config.toml
init_std_o = 0.0
lr_head = 0.0077
warmup_steps = 515
final_lr_fraction = 0.02
Each number is 128 + 32 x the weight over the matrix's rms, rounded and kept within 0 to 255. Layers, rows and columns count from 0. Numbers have three digits each.

# up: layer 5 MLP up, 256x96, rms 0.102, rows 169-214, columns 0-95
# down: layer 5 MLP down (transposed), 256x96, rms 0.0987, rows 169-214, columns 0-95
# gate: layer 5 MLP gate, 256x96, rms 0.109, rows 170-215, columns 0-95
up169:088099111138174161146092142176169138187120157131187099101146089139080124168160103088145063082142105154090126135146119164118201108124133072052146149057106139171163158075189113047129142194060116144207114139149102101092097133131160204133122133075122123108096134167147086143186102106167159087
down169:106089121163159124135096175189175124097143152109123190182174150174136214054137072116144053177116154070170132133149119147140150116132176129101126139109119156098211094172121095106118072092194129168102140145127113116101165138167158102149089152068125052107147130156056093170197117125117125104
gate170:088177131121110142047102163131125121162146155081134059155106181148113119174151112210175119143087150120080113111127115118143124101160145120136118094077127133164116158092154131142147137154070155142115127105095123092118130117162154181067131144197096135126156184102164139097122143102118096069
up170:105146161121103111057151173074134110148139096109150085062142114099165111138184133177163128160163116130118114086139154155101084142130090107094075157126136139132094079135133134161135087069156145105119133082088162088115137128234156141106137103141094152151171174110125112172117155125069096079
down170:143102168061096122122129108177097145144084098117135164179139138057135178097101162085098122116169130140154150139108180152139123193137120128146093155123103141123097102102128108122139138081140144076080162077096140176155118156152113144156163087110094053093087070120138062161143197129123123106
gate171:115135071142085137173112158131171050117154139156113066161095107100092153142138159063137180102101183119113125132148134126160189171148163107116108116182131101175161122146172129122129157084130102134139144087152158152167143149134136088084131146124093140125124160140113124137143154130119141153
up171:114104198109160137070152100144079206133111120105101171119188154188175105128132096199081041170128049124148130119098150152089086072102105108150125131095143166095075138119093126142128123149130137111104100129100077100094115102135112157198141109120134126115130097107097133130129120144138125109
down171:130091131039170161115146128050116100108090174071119180113110138105139106133145114142127120084195126112118137101153134139091119092118130116108136160097099117118167169115141139143109114166150169174158117129144133158145120135145170175124138117120097094098152073084179118164110120158221127058
gate172:086125085125103130148114210151130139169091076147147177119169178123074115133123161141125179130127160062117142144201124105121161083150146127136138170141111132160183109126082105134089068092137056151099193114115138122146072180170105176130071091102106139092137116152188151110149140106159126087
up172:166179100108167091118103114126115105129105088161102056160085171150118120124128143193080141112067191150143077164150132096122141185108151127119125098153134176151131115162105129106164197136201095150115114171135097092084094098131133163139163089142167113156179161116101188142112080106110102161
down172:126184173184121093127169090094103119150101103175136088123093143177143114115129122153139131066114105094153135145133108138085156091093143071143152097070128107132139192158135117137222115117116118187131117123131137093139076147106150175117110105220136153189137106128122132143098195104202112131
gate173:145089203152157161108136177164187140155140118105151101154124068127118096149120094163097131170153091136092124147166091104066110127098142178104106127096130090075160116126137075176101099114200038132086135183095157171117130141087150120103106097137124108087129116155172126085102151099125145097
up173:147142119154087140178131104099140128131161098167143116127113125126128148145133130107163116116096134088185180131082131140159122131126100098149147187110090170119133139149114155141103147074130170096143155116103110180171151164192118122160157160038145147093154114116115146142166134162179117078
down173:145092041082112069113142135102146160073168136140071111123148119155129083140144110145170161156133158102129131117118163123123132107139170150120093093168134139122151126125133125164115098179170120195163141138207072119121119126161135102162098147111136101160151089143135122135107146101082109162
gate174:101151123149088130131124156121144133068174185116126059162119103184077122154103138099123143124087105100142100067152114110165132107095170193135122153148114142093130144164127145179108085154071139145180120164120179181127173125180149030100131143133135075153140108126125204119151162189128144104
up174:122094171110157112119105151117118080127150095091125192099084133123164099143130109156132112130152161139194142154097111129084124145217124109079149129098143169106089122090133181125168125118127068128037170095135130148132104145095101215153125107132165193050109185106176091091157103141094114061
down174:132100102094150144126089205058166163113139187116123118119113136165126101163129110142169153092087125120182098074138172086150177120151153230105158117129110130138177140144121135148087069166157134168137092163101155099106160124089149116134101125148119111157106096135136194091136189176190101171
gate175:074135088088157187113149129119164150091116097089108088126101155145155132137154143178127103100116165226135175098126076080148133147117069098130101126170146054132171214103147109108135140155085106185085076174177130104067144092099144206107100108103188142189149145088144126071136123168137119173
up175:078114126122146133135124092139115152157057151117138132139128101157114157090037074062172165125100148117149123144104122118171157182129149119188164152135146125135068134127111155156160109129137149079166187098123145158148174136122165113073167114137182122165152150042132215133162081169096143147
down175:109080083136120097083107121093171170080073098120124160125151116176080128103094159027088072124111174161149156076107122132083142148171091086147102074120115156121170152074169107172088097132083162110133075125117135115120119108152130119120120083158196104104117101149169127109168118087179161183
gate176:145130156069175150159141096149113150136101151142139154134160162070094082135186102121080162121148128126162083091116118173116104080096114116095145130140123154120108177094107100129081115120211161093129126120070138153098159134132128155117081129120152104136140128105098086178130099117208111050
up176:191103180073166161108160071143098158089093146098175126134159194119131064152128096166067144140165134116159099107093126175098112080075133104119187157111119156100122185096100091152097104165158164057099125162082115177094154123125105167126116105147117086129136126074109091160150089129224100050
down176:095145125169091098142088145162134118139168088153092079139125112138158173121113130102148143127078118133090160133136119085125150172147165155160103091159141154140100084127158128111181176106107109059113111159126102099149127126117118100151148099140126158113099137174103139069122170127016113210
gate177:140160078174114132104139166137109085110134196075166106130141161097114044139083184125164152086074139134093172129116108102110128151101144111098144103161076140121113119129112145145149120154114115133158098098159168160153133119067211083084172161198131076075134145126124214125098114108103102116
up177:138074156085120116121090164101180158137103062109128130124125131180135184168157061134093094156163124110169092094146076113147139108147147152108154165126155145067168155157117151115127084110117161203103189134155101126110099155147099177155127084042157140123127135117205099111137140129140109170
down177:120082128160127195119125165086101111143112191063138119110155137112153126130122123152138154101118134178136160106183136059153130136060166098110173110153064158116110124150063156163128117148152188147141120119161144122164069129070145059131105118073125087121140089120137183097157166093070117112
gate178:101101108120101128132109160132124115116124140111122095110180138128154151121143120074111048131170130137136172119115138177118166129105144083066162156151135075122135140107135114028138121073149112114154131127104126130102136143130156092106139115063134076146117115102109124141110126103102102182
up178:086126138162094122132150141147112103115116128166152140134151152176111072054156120091160099160158193114136208139112130198178171143148147083098155170124128145177125130120117083107113149045135082106107113102144159135145164113122141141138138122108151122151127113128130134100112131133118100124
down178:173113134141170174143116126131123102098131168193100143182114112145113160121106170132091140120119143156092102100107060085102165119141073141153128107088103118170109146104087124099106182136128140111106085112155106093172121126101088161126117096113142122143121173097115120099188112112107167158
gate179:152161135089163148105198138152150096152107127064058142197113166131160132092110136166093120146152123134153097152098121100130107150110143131057164110126088095118080140111064158183085108152162162151101159170139175138105096156185137147051089129149153129185161132075146124096126137125180110110
up179:167133168093145156102221131242158118159104130113074164187187129106181138113075161126095137166120129142148100188097173107177086156106095140134120099134123124156069112118090081142103174118130157099088135147066144151086078164175085136084139120140107164206148123105097102130105160158184164120
down179:121118129189089163114099141128151160125119117179159128057174130124131137148119128087108094126126117140139171154177157150231139129121090156213071101152129107129091123160117145089174207000104103099110111117130157136144130075128119083183155092117104145097106171168122132116116113149054179135
gate180:068119138074137147072148089085165086117131109107151100173130192187151118113130091117157142115064171107176128113136132157153168136146100115116118167112156117110087179092194166161126108096153141137125134181151071161118115184113111127146182230079183116122072099104076110128162144114202165131
up180:154145096137140100126144081182121123194138120177156113087134100179181162114181103115153100136099182115074125208116125112077153169107101212154110150047089107085173159155116103102096146098126105139146157113158142090139154144184127145149135114080122180111101093131174110161137116126160138107
down180:143087158191137117113134138178105109162174073037143135113161164149070162151092089146122090180110063177155083189124142115125109049163150134185144133126153131186129112124038160177121160114112179147143157150090111116085085184140130165167162133176132173144124180118141105154107135134135107143
gate181:108102138185123137137141166160144124170079088091110114161095161140086091068112145152172160158126146074101122184115111147108145136156133088126158108141056114092148159106101153109183153110097148163151180158204193147121135152113159159138086174156136138098144129100190135103177124069090089113
up181:135175091090118084143079124104145143103166127121159115119116137134159165212136076090110119112069125196145129093149082135087139097071173198076149134103160118145134138128134161157063092176152101161101110111107065095158148085134118138084132107121129068137087115119126155157113132204151118155
down181:121126073156128112159076172046164126142127110074148144163087113171102081141129109113106132157104170123095129144170139139071184088146198122096129114125080040132169196088094112093086109183102131171083139162168132157137149110103088113088139148125163048126157124113145129132128114110139149136
gate182:106159051097165163207145106160133157138106124137118100136134166137094103143092101151126175127108208104077114097120154105103167167151159123185173196090171116112105186119091100175154120143120117130122114121123125187162140123130166130116098128127167155147161108185103149095219177147189172088
up182:109125155118115123082165129120140123160097103098169137122119111086135152113139128149180117163180162132126123062109187095151151154124134106134238142136112149127081144115132133125219180123183057075160075100102184124081096138156125148117165108138097147101150084193137126131162179084142165136
down182:105063139111057073104148140108123169106169132150181175113113144125118116115167093111074133128121066121137148203146128162108072089109165170150133122132043117163089119161159105095128150142095132135122209143152168145068128093187106127167104096176148099136110167081101137152060155133113077136
gate183:121138152163124127098097153094200125115174117153203121169159138131091116123108127139134075028109160043098158136096105148089184131130131095135099153115085096084138164127094156087126181163121133130094105119091156114126113105158142175164106084109076153145137148147154131100080111089171140096
up183:107110117094092124167082132130165104145136135134139140074191145133155090140130169117103130087106144136079102085116131103077078202117120106159152101138108094134143127105133128103090152146157108134141122160123123047116105177153119167127090109124114065045126142178129162160131117143136138194
down183:119073150141136175163109123157120100091155149150096151108203126166165149112123100128117143065189150156111167122084120087116150107156131158106120107141129115114092114148169148191168223153144117114122100127167168130153131159145106170144131115121140108075118132188106133091120113160150088121
gate184:166138094167186125102112100150207075100186115143127131150102118071152107097147158149108125105138029160098222078138098063112099117115179153075121149110156085135095107150126144122064107114160079116168120131127177154127073114142189167189179140109128114138125143167073127184119079146149125156
up184:068175107198094132223109110134169099094103179100162107174098144115074158114115147175135122127182131170136082158124109161106103175154145173112154049176124155083057190111109101155126076178121144120144141163139081132146114092072157120156158168144142097161165129088071112172124141121153087192
down184:185091153185079117079147114059088183103173137065126157140087122109063167143103132118126155117120162137163121119090139151104109105143067114129095145098151077113129122070092172138092140114151111061136124090147122255133113186133086081157119126135136119111131149160126120182143129077120148027
gate185:114094130123110124070135151065124099187133117069146164078103183099129159127148103141097145187132185099137088102195124157057148107163160158091136197086099122075130135104112119155122118117144207114181187114176151089163062122114157145110082180102196063138177119131129143196126159152165101114
up185:120102125128144128075142135118126114151148102087146129124117176121135152142180097133066153169084184115148115135178161122112125085162120116139104189074118116100123121130129095122120181103146190083196163131163101072140076168139140133112083164137182080149175132151081131180133188146138126120
down185:121134154167137178126107117178133117120139131150124129118115155142110182129088167122149105125095134118178095107075172140167066145121095106197103129091132123163134140163103152136123139152154091076137115181059131100095170166139086101140127177127124143112136129186108121088123154156126132161
gate186:083138116093127153184128123136135117095109133136096088140115155134085177128157107087167134123178109113147112154150076141126157114104174155087148148158150070130123162162136161137107151110134090211127184188153116163109145163134152104158086166192184157113117138111162179107157189143146090132
up186:123164128148142141095146102121134106151099127093144126147104164170162084160090117175125164118044126115076151110138127092082160115140154190149146096082115143103123157092096144150142077177123164096104110094108101090164078080097104144104158104124127097172094112151132153151193049137161137096
down186:143193101137127152129141092058129153106121128110140078072096115188122094114102101169126126124099099131115146153181103164128137069112153168108142155144131165123170114132149152120095060134091146164144088137165118161184137096107174109078095115152140102177086148134117141127180118168147153101
gate187:064105182072181128118161101140137158145111108107099111103139151137142067164120178168132092129135103069106141110111116131208154107112104130127080124171103136179155125124124162160087163112195101146092122129098111153130135109186120144157152125181134124151118146168134140175127170134143148081
up187:165108116111045119131100124181133157083193130165107143122134120150119118081170068129170153113116118113124143127147174151104114137163138117142109099177120134099134100192079097185118134093109134109152134073090105108184101146095143159128117156141123146140132096142097119130161142162098187147
down187:150158151121139087124191123032186097143094151158142184084125143124128132098140133117135096096118111149153104129159107108114143131146148069069134145119090137108122173149173104074195088136145162158126165112165112094125102153080122136120133149170143157107155096107138104144126128076200139108
gate188:089150044161112154104117115081151106130094182076120127127156121107111153150131211117137123102070102151147174100085093135180140129210142076119183103096124139172144176177123183152146171121100124135162122098110203123152104046100180129102191122112193101102084181117108122103170099184130108118
up188:117152090096162148071166168148115158129138099120183132023144153074141090203126070127154134129114137177126131080157140176081094147122139230180130171109161112183151121121137135035158059196143137184148132154162133148103121109099120180125136128149157131120175122183145133134099157068138146103
down188:137155113126098180128138168101152172127107083139115148100188094164128109163164130117136085065108094112065174147168130170150132103152108135156117091105070105097146099086167150112140114145156149237127149110193122141088080078083096172217114083153112116110073145120184105098067148091208138089
gate189:122134133144104078091112141126130146106166161151151110074096114094150136092094134129132125097087109143145153163047139137119157102150114127150114136096102162076114131111103134157130139166140162143130143011091077142139119125087153088137203133140118083094111110123129120121077168147168126173
up189:170119109094101097114127142187111103200146111142064100129164148098142140102088112096085116137148175178154155158097050067116065168130118128106152137097127095104130111137145104094151109093172112095173115138120127145128169126164156101111127123149097078095091172157134095126110139094105110168
down189:072116139164126102123135101124121071060145104178170141139097087165120131086110104101124145129105079093102185134125154102143180082088167131139097141099125113102121125068116137148125100175114164131100123129157138177087070034154123156087108122149152084136111117173129134165107106202061120101
gate190:068120104120129139089079100098135167092117083100154101118146119085090102112167114157088142158103081130094145041112050156089109064121104169113107132172086126083145141188119176142101104159135198145128128169124128112119100117121135165136065184130103165115072160113050130153125108112101111179
up190:122185110145124154096102170126079132083095125083133122187143162090074121140119225165130095126166151085156191121170144070112130121085159145158111098180108171155141160057147157105138138194118138153158141095157111065104080084086109212095091118155142134111101143072133116086132087171082106172
down190:183108123133126160125093100187104112104195123173117157169108118107144126089149190135185140129176139134180115211087141151104126105103122119151114118158085102057122125088105089088034143190224173180143167094101167130102118081138065131115119124163089131146104116113215153059145123175116104108
gate191:135125084163125154156127171123128128096172104127085076148078105189089100136082065159145182072127112128069101175101117159100189117057164190069113110151103173045202102126052154181080061122100154111127130102103186171113128080121138157144092187129170091132111099132148134175142122135126147110
up191:159109183023103099091084130098137131160083098089172133127075160133147077098115151082118155152150146112150224094207111124099172128137137109111131116126215123160115147080156129116182145170107142163083172120172119097150111155121074144147149075112142157146098124122160161088188114150136083165
down191:181062100141082144130120149125131121144128080151116165099139200142113067086059078161168183124125116180160098150143150132157143130106145136142116113134204084080201078108127140154160143116143161205117133114167160168125126112128107111116145108137070217070073094062111158182136111162124100167
gate192:138087150124117150153134148121120160155093130093075105134162089078124155179140116150147105100090126173119104137164156086091165112158148152149129103154149124144120152145114168143141135162163143135102146129091158142145142102136121108141125105162160141127171096132174155122131159151128132140
up192:136094123078145117138157134121123137112049102112103148133082077114143166133107145120086127122104142177117106171128131128115178152103179138134161107161145176128092128093103116102126125117125137121141119132146135134136154147119129056123176118126154110153154147092108132116164170152122105163
down192:116181171162116136132099139149130112130130096156127145118132109125122119119126077112131131168138085145156108141118176146129138089108118155100106067105156166118080138164124094123132171124117145123090139120163131160125154139105160118135151116139158126139052098125078123128129128078118083147
gate193:113139087146216144150123155115121110138095130106115085151098160181121119150082152138182230082149123163134149132128108113140126116142157093098140107107075155092150137171145146226151054115127178165172167149100142127157168103143192131118129182107136116140132145118148129148123107111107122116
up193:087141109131184157121128134133125131102101126149127127186153090177153123088087114111162120050152127123137148143149160108168106150154084056143142119112082143110114161146116125184130094122156127087113135127108120120142117053148167096138078153091119103176135161121095095179168121121150141109
down193:111145131124168110127164092160146144126093143198143102138125054131127131034107116122125107149134116105131112124054158102138102137105127171123134145152143192143138138116114122105092150092145107086134140133152099070145126060122147108113102107102077164133120156192090068150093130095104142099
gate194:131155136085099142102117136118132110174134144095164132130167139138139135106178145137186079108157131142092129153172144171140134143130120067165145152152089068108140139163137100098113100108123097143145109124171099134134104112130114160106092067122115090087137172155145135079110105132128117113
up194:098139147121072122098101142091130065095142137155165091113096130137126109140117135120110139162124107112148112059131147129094120103165195157086126162123120172167110163094138106123169166104167135106103164104137143088063090126143119137126167099094120112109153138105107099135131097148130129151
down194:094122134165127116121161182172153155153070121159147080115153162125143164092123106118077132079114141143150098128111124172123132113121093144124131092095150148185163162111090107111102079089109102109123133104147166140159074097091164182096121141126141076134122146113153092118127141107128116110
gate195:174035140116142093145100081110118093153151101155116150098125121114108130153115109129059102125128159104125113109159109092155101177146144044114157104148094092126135156192099149107088117164204167116172158115148102086134130130167173158125128122105088095091100119152177108155085100105106122151
up195:215095086119090120162122123162105126118145173205128133131101089145098137109144146108098138129105087103090198140154108134192080102146139134110158102108113096092135181101134107075081164103081169099095125132130146101060153155138163099110172098157125156135114115080110163168169191113106157134
down195:090104135158181124110091200083107139114091116120107149110110057172060140146135143138129102114145084138121153206152161157158152146184156186142146147153105145119073201155145175096126123138142178134077091091162106111144151093131114113174093104162098163119098103145123192181125114097099091173
gate196:135091112124128185182151117115128104077096155129109164070116189191172119106164116088207107141093137089184092120102097107076113107135183149117180105123063118089186139127104138139166139154175132171220146156207172119143109111073145122148093139116156113074139144090150168113173124124100084178
up196:129088143123141144132151109154105126072108168166105186072137189197165091052169099100197120131113124059209131124085185099118096111136158125160087113112087137144146098099125060100159142114166161109194117135159149124149112125067157096160110162133141098138177116118086168125152154125095128180
down196:113138150121115109054089081197090162188120140150157172122105157109080181127125173160143066099106094150153144117123135157143128115138110110169105123119179075113097126127133137156138115128099104017104069063076050110153143132163148148123086117101105189133148127148069113139122153197150118149
gate197:115071086114120144134152234080154121150113080038094106121097214115062127165117109114102140142144112140094064142155054156137151165102119065105168163139145119125202114096120197121095100146159155179108128115178166127106094142176164129135105133071134120132122140129124151166148081118143088104
up197:158126138123144101169076094118098102101121173177107129174131072206149164119082144126135104113134108128153160094080100122062131111131193208086122080116067128119117183144099163164134074111151087137101170153139110120119167064117115194124127151163186116141150080081140134077174153116172137177
down197:173146145136164081165125094097115063106128150140139125214094146188158146142061122081123109163135141127140146088093112149096146149140197164049188132176112151100140201168175127136121107139161102097097180153136138126114170057153145139118138071106149113167094139104160160107113098095140101136
gate198:067169109133107194105160143147133116068127136053155153136127079134136177127204118158124165172109083139123165095149164170063134144172108154124083132100164057160144164140095130171110164177154117137157088201153115179079137087121102185169127125105191122162145131125159162122086131119167151157
up198:079136138174131175115218130103109102090074091094105102124096103128085084153155107230056108172092142192147126098152113161092087098184111147087121156095145146112227126131177117162114149142186142123119144160160146127124110152137113104144127091067165080092135122165191141078112142067081113114
down198:117164118121200097099132108238099083213134144098140079163076112102143050111143118139105101118134103066101163150135124173117132118107109154119132170169156130128075168110118199067151109156175121120170081139109115111080156075128106128089135202161099141152149142149059171127114109140113152062
gate199:122141151109131217159098153150097111143116156108079124148158105146031140092107146155163084155121138171124068135155129115133122146122180098133122083187073142081169121169138168147189100158114151145100181107118070167148078169097179141109160190084080046094145141120150089153121141104141154128
up199:146065107174167104133119218069133071067144127168152152147086123060159117191147175126109140095140164147113129118099122171119123200116091113126179117102127129150115086059111101127089099152170075081142072139188124077153163095097112126099097096132094127078212145131131113146147111096111114143
down199:128133126119130105161103103158115125127189093099178102130159175171095166142114135138141165190134133205151053103186127091148110107158173099152142182092118143100183148180134106167129075076152078217138171074124129131180086148144124158089100131112077103101146143186168158162169152099104128184
gate200:126161108062111086150140152140123096147121152151055112112119186127101076068101139165147076078097150146119127095183014124041100098126162158113118135141103174105147091049137135145161181111107133143147149127149029122123171142163101110120126157201192110124153152099079214198120234155167189155
up200:113094084124090105119128115106145156204116092149154145127086147139118128101191045133123160195138179135025126187103115149056187105166131142125191165117064103084179131084231127117145141094142113118089097184118119187123191255135119161106097097126141101089109143139123165129148159088148076142
down200:104111130131236075127042140185151102199144080134101117114184164121112167093136056156146082064115152158130109184144195083106103105100179090189188076128117102114125166127180130182175153085107141060070072143191115066150106067149121127046171180164132129141168122102103148108094077148069089167
gate201:128102150119144133184141134118124151151069107111139129126153133132126129207062060098121122140065209176150155142111143119111204141147140112135145134124162091140111149134101107163115119141171107065103088138104144098145113145095082150106097204163195077159149119138156124133061121136106113126
up201:160091083154123200137155138104103164039207138171128082130117091128167132152124142094102159141131109149127149167127093110110163128111142134171066077077147105118130088147170113129112163114114126138151127106175162174135186119105173095100109118166107128147162133125125077102197148076133118117
down201:091118159159144115151132154118105153185112127149066153181055175146148106124126080134091130134154102084112124117112130170069144158127135161133192105107081131100093177099133139111121129122134198098098120149099128102151098052111144152137113106144090144146095106125104067065167140164124117067
gate202:177118114138112145130102176073077114070179080126146126111165127076141086111048085129161118152079155037138113139179134147115171074134105153106177135125096127114187125141110168138094133097088122153048100090080160113174124144180140135109186082146130142125120088116158138137123064201108148087
up202:152138163155136128096090162145137108146123150116171171106231132079124129129124150129114115149064188102140066119118125108120142117078118111114173067121107165143120113137046125122103194136172153159129118048113125104085107139125119128121152081186132175090181132080129136125098098203113198091
down202:145148124137138092187180071108085150146150139132165160108180171144092139096169102106144116086120144091193106111099141163111101153136140133132152157101111201099127083099089163142157124104154113023127134152145100117113165159083114123083120192130102126107163164076109028161117112077131087118
gate203:143174095090119154123132165137159058112096168134133148155113064076177070076145155130109117053136129180097126113132083129107106191104143070092078064163057132166117136083119118123142147208075167209174171183152102133119102171117116148058104145162144158152120143111126131149162110144168129125
up203:151153135166101082115146122184144081231128050088162119119143098151120177145122098152109168203154156130111167131117101135152089157190147077089167101199124106135154147144089132067127103111122082143089099111067127118156093156079136175078094184164178155121095099164101113162070084125075144108
down203:222113072106073077128067184119104089138086116097159131198114133159110123172132080192129098179131162184189162143115143133093155139133152131133155141151160116096112147112149121162109217179143149129058125125093111138106167123155123143100153126181067122161127140222171115109152168131110115167
gate204:142111126147129106139111116115146153129126056130147133132109133161161118141184091125129112150154139159084093117146131169119113120102088109087092161137123119131129098169106124121149118162181107176224143168168099141143124155127135135124132148103057169081128086131129121152122146102142128117
up204:142125139189178134121097153172113134101103133146121135157119159126101154149128137117191109150128106073109188117125178204103132159113155109160101106119149141164155165101099124091104161160103142160114141122144119156077147132133123137114112113138147172124149096138177100112109102133162137120
down204:172127115164123132097128097160058078124138144137114126114105134111121100080177153090177135170147155147123194122117159121155136146161150138147117179157164121133109167147121092135104176119151153114108136021142150141099135176128150127113135117119150107162174113123082152117111116127101112145
gate205:135102135107083118115155134138119162166108116135124057100188112195135165096141138115094095180153173117146105116163077112166091095130136095079099123136141064130203143110135152041089141118156056142145170124146103113104059154158165108092096107114164144142126145138181168118051132095085148088
up205:151147109109174155125156099136154108143187158088145163156143096142168118138091114134186130145152055154140113074178106112111126097103126164149104102110140169130130132108144132119152103084163152134079127181130154166091087131182124077202104212145188146150077087132095140131114190184109154120
down205:153139135154095124106148142217161082146142154078153149112094177151092145118152160137171111179132104175140093176127173196145100196116095116121173136144138174116143080150089136148079080077146083110112101202095125128181126177118141098132143179148106083143159112129128134126097176128111176193
gate206:131142056108194135135092101090105122134075093091126123109159142173188179159183137140206116074141201130099149038120093090140167073119134137102113096087140102153114172088134127140118118168188123184158125177131123196112098128172171212093141087065142119164086132171124178058163202124143103131
up206:113105092157202114148161015106086158082069076117111136122146123163211133135155173129138135158179155120097125116057123119148128142154098124153088158146167134128125136130123128128070149115141058151133137218140157137108144144145095139112202118076124116137097125215123097101150238161175116089
down206:069085157146152133129122113140084125093152084136157148115142063120101121048220190086081153208111130056095114141118156133171109039110095154149157169175123111147108133071083097128130085080121143084122115156114112152133149106097099113190123105167124192123134166080178129118129114112102146103
gate207:157098124107104095147130154160137183130096121045050090101108133165134099137118140108116142121110195138148097175084147047115102143110153096123153153157176097104099078141114120162115173110182113138082179207111134204158177105117155136173163128089174109117142135144067113132145138073122108135
up207:137129103171127100133107141170106109153082225107069106155120145173101169046151101112134148145123199077082087158138165114120099065215109088169138067157108131080155150180168147160116139096079092192152215111158080156135097134098151092111161147137117166135132147110102114140141175129124160141
down207:186132188066181164122113129068187092152102180194125141104113043106173134158123096128135158109122108125148110112183102128112158116077150150105184150133131157098098150106091091097148053132069136030168167098105141134178127182084099095129097128158154139148191109128146156140099118185149204121
gate208:164156082110132134130192133139108099069189218106121138156127108102122115172122150103170134082090104101150156077143084137149114150098199141114098136166118198107114087087121221206123168114079147160093149062148134149098122151137113112130118081171164136109164094126078125122108131137137137097
up208:132075159104115130093105083138089103172121104134100149093131123196138087059156112153091137161137116187124138122102150078124132137113082083125171152086129108115118131119138041087155157099142096094137090165117226113102134124121104130146119127086166146179107162082180107136148142070122083168
down208:162074118130133121100146118125154108070135157106161072155064144127153082113103058131107134091187121168096123163172156136134109098140154141159143111134095110142111141160142131179084135115091152234149130111130128113179098143136143135065152099141101106128170124203122185141115131148129126124
gate209:105139133171145148078157122103101186135149163048073112113176183200089080106132114131181142090073138124125121162152128099112185045184114138104170188067143164106165156151129136144157133139168104110091105081090149146139117150145078128109075203153151127134095123127186199090100072107116088102
up209:106102163134123107154160141164098114110187079082086112154167171131123153159183125116164146163055111102060164110132146194106126121177085105109069120075117087120172179170129121133125161145139145118133117176138118204146142126087148151184128160169060143129052107190137152128158112044113142080
down209:106154170109158101112128148141108153071174118099092118164052133157097129142064108122153182069123087095101093041171087116119115139090077125132086166133116126139088168082174148106126127101165122144088195138187105121100178134059072069171143124183112178135095106114179136104108110148123210054
gate210:074153129221102205126153141153120175092110236134185082130104171188142110131167119183174167088115092161160155135146123091125128146158204124079152167110086123113136135110116175161113129158077135092023129153122115102108114055121224124110086179133123090078138139091149130091124127127094136103
up210:096129187220090144174148125166169169139078193125187101109087140145107086119155129150148165085106130116141094144148129082096136169153164118071125129186068114092117155076134188135083112181103152086150143179161143066107101055111188193085033206084135094095179143120101139087133129090080150116
down210:105121121120123105184200068159072142117124065193132181096108076128136189096159177102141083157120122137113134124059127189168128106138193152164104095118134166155122204082095113112186171081150176036115163101087126124124132117125136082127125162169120112151107106164102079123135157150123076103
gate211:167126137085097117103131126137116156173130158037110237139136116203160123094074096206111153119196110105141098012119107126103096158121096115154161176181132201110138155127148129150145122114185175151084215159086067150116078144159129158181152088073129160190110086117128186148107152136147156097
up211:096163139081129124086169142111106144175082232083238147149159147142130156083099108167113074123142074110145154088107136122064095112108196079131191104078185148130109135115148122153179061137104176122113156139130041127148141159168127126116168070146167086137085160168123090126180086123133178085
down211:137121128169140097153059145129128170119155101229123121197126148088109126107170108117129100098095162150086143171110087119166132079138080157113152130114089092120132138092093126130132184114104115016131132165127179115174120094095076101108054183166109094065090166102082101133077205140038143127
gate212:125063171110098075117037138110140150144126182129119102171120118083059161145060107120143089102125182117068110071110115147113162135175163118116103117191088151080106188085086141102159104134111156087130126130120134106089048123133144170133116062070151119111137210070105207132137161149161165152
up212:147117088090100147157160099148099115149134103111076165123120145124205119083102197149123104164087111096139144136156092088140140194098118083117176176213120121147181099121076156153135197095137112165082113143081137110099143115135049151166147141142211124089144100082193141136141133175145165106
down212:095125164144072156089106210170168059109161131119162166119148130162105200157079108109090155084133131153112152154091151152076222116187149165140169109180110119136129192115149085094141072124087166095130130088169143126147166108077151166152112086137194193136158101144149154145111077148096071164
gate213:162137138104116115152138179128154094159056156044115147099163183125145108128093161087176098095131107113125099161052105098089164118159170099178182090104112132124171196188124142172171116138138171196119142097113185119154097085117153182115134155122113087069103139091145176093145083122163121148
up213:099108116181123181156049150125145143110140119146173092147097136125102162110149111081120180106117128091096106123173177195071116196107136164077134122148184148137129138145117155146140090101168137086141103149125098215135179137115057112131121111128056101114187086131150107134107112124124121148
down213:154157130135087124155202101105159163114125149138150136118138168130103090119145113144184173105153153135101114128162146137120083135113127138042109128143112154149103146158114124170116063177130087170147185089091108148146085152147121104094167124169058092126136156121146050141111098128235126138
gate214:111123070108093132138159131095166153125059152112185124102185102107217116090175097119090069125121162145141116115104078074124156139165075102165088154168114078081110151095160153144119135135132137170175146160165156178124185090155158142127182074156124142154098136122127113110175175111125119127
up214:095160078139146137127198144105150056133081192154118152135186177101186081098140122154139131087090108181102146073127138093149090127144102122122110056098094096118138105071137122133142161110122104151156087139145109089166119137112176151107099147180132139130196127169146088132120111072109159163
down214:110145152117115171125121137132126158141143141193183112099098131117135153147096160144092072080133150144119125083128107087167098168184069108113107123128121151146060058098190159146153141080171186136111134110191140106084149120123135141189110109139068103062158158062106183144118124137112170169
gate215:150124070142159129144086191153133117110101118097093154155119129159167160148093177062133163117134158105085069167180215111114127155106161137141180151102085062128155154148123106147134136147214130174153123132140091135144174111144203115128109141126065098095189102137090112105146096124127133148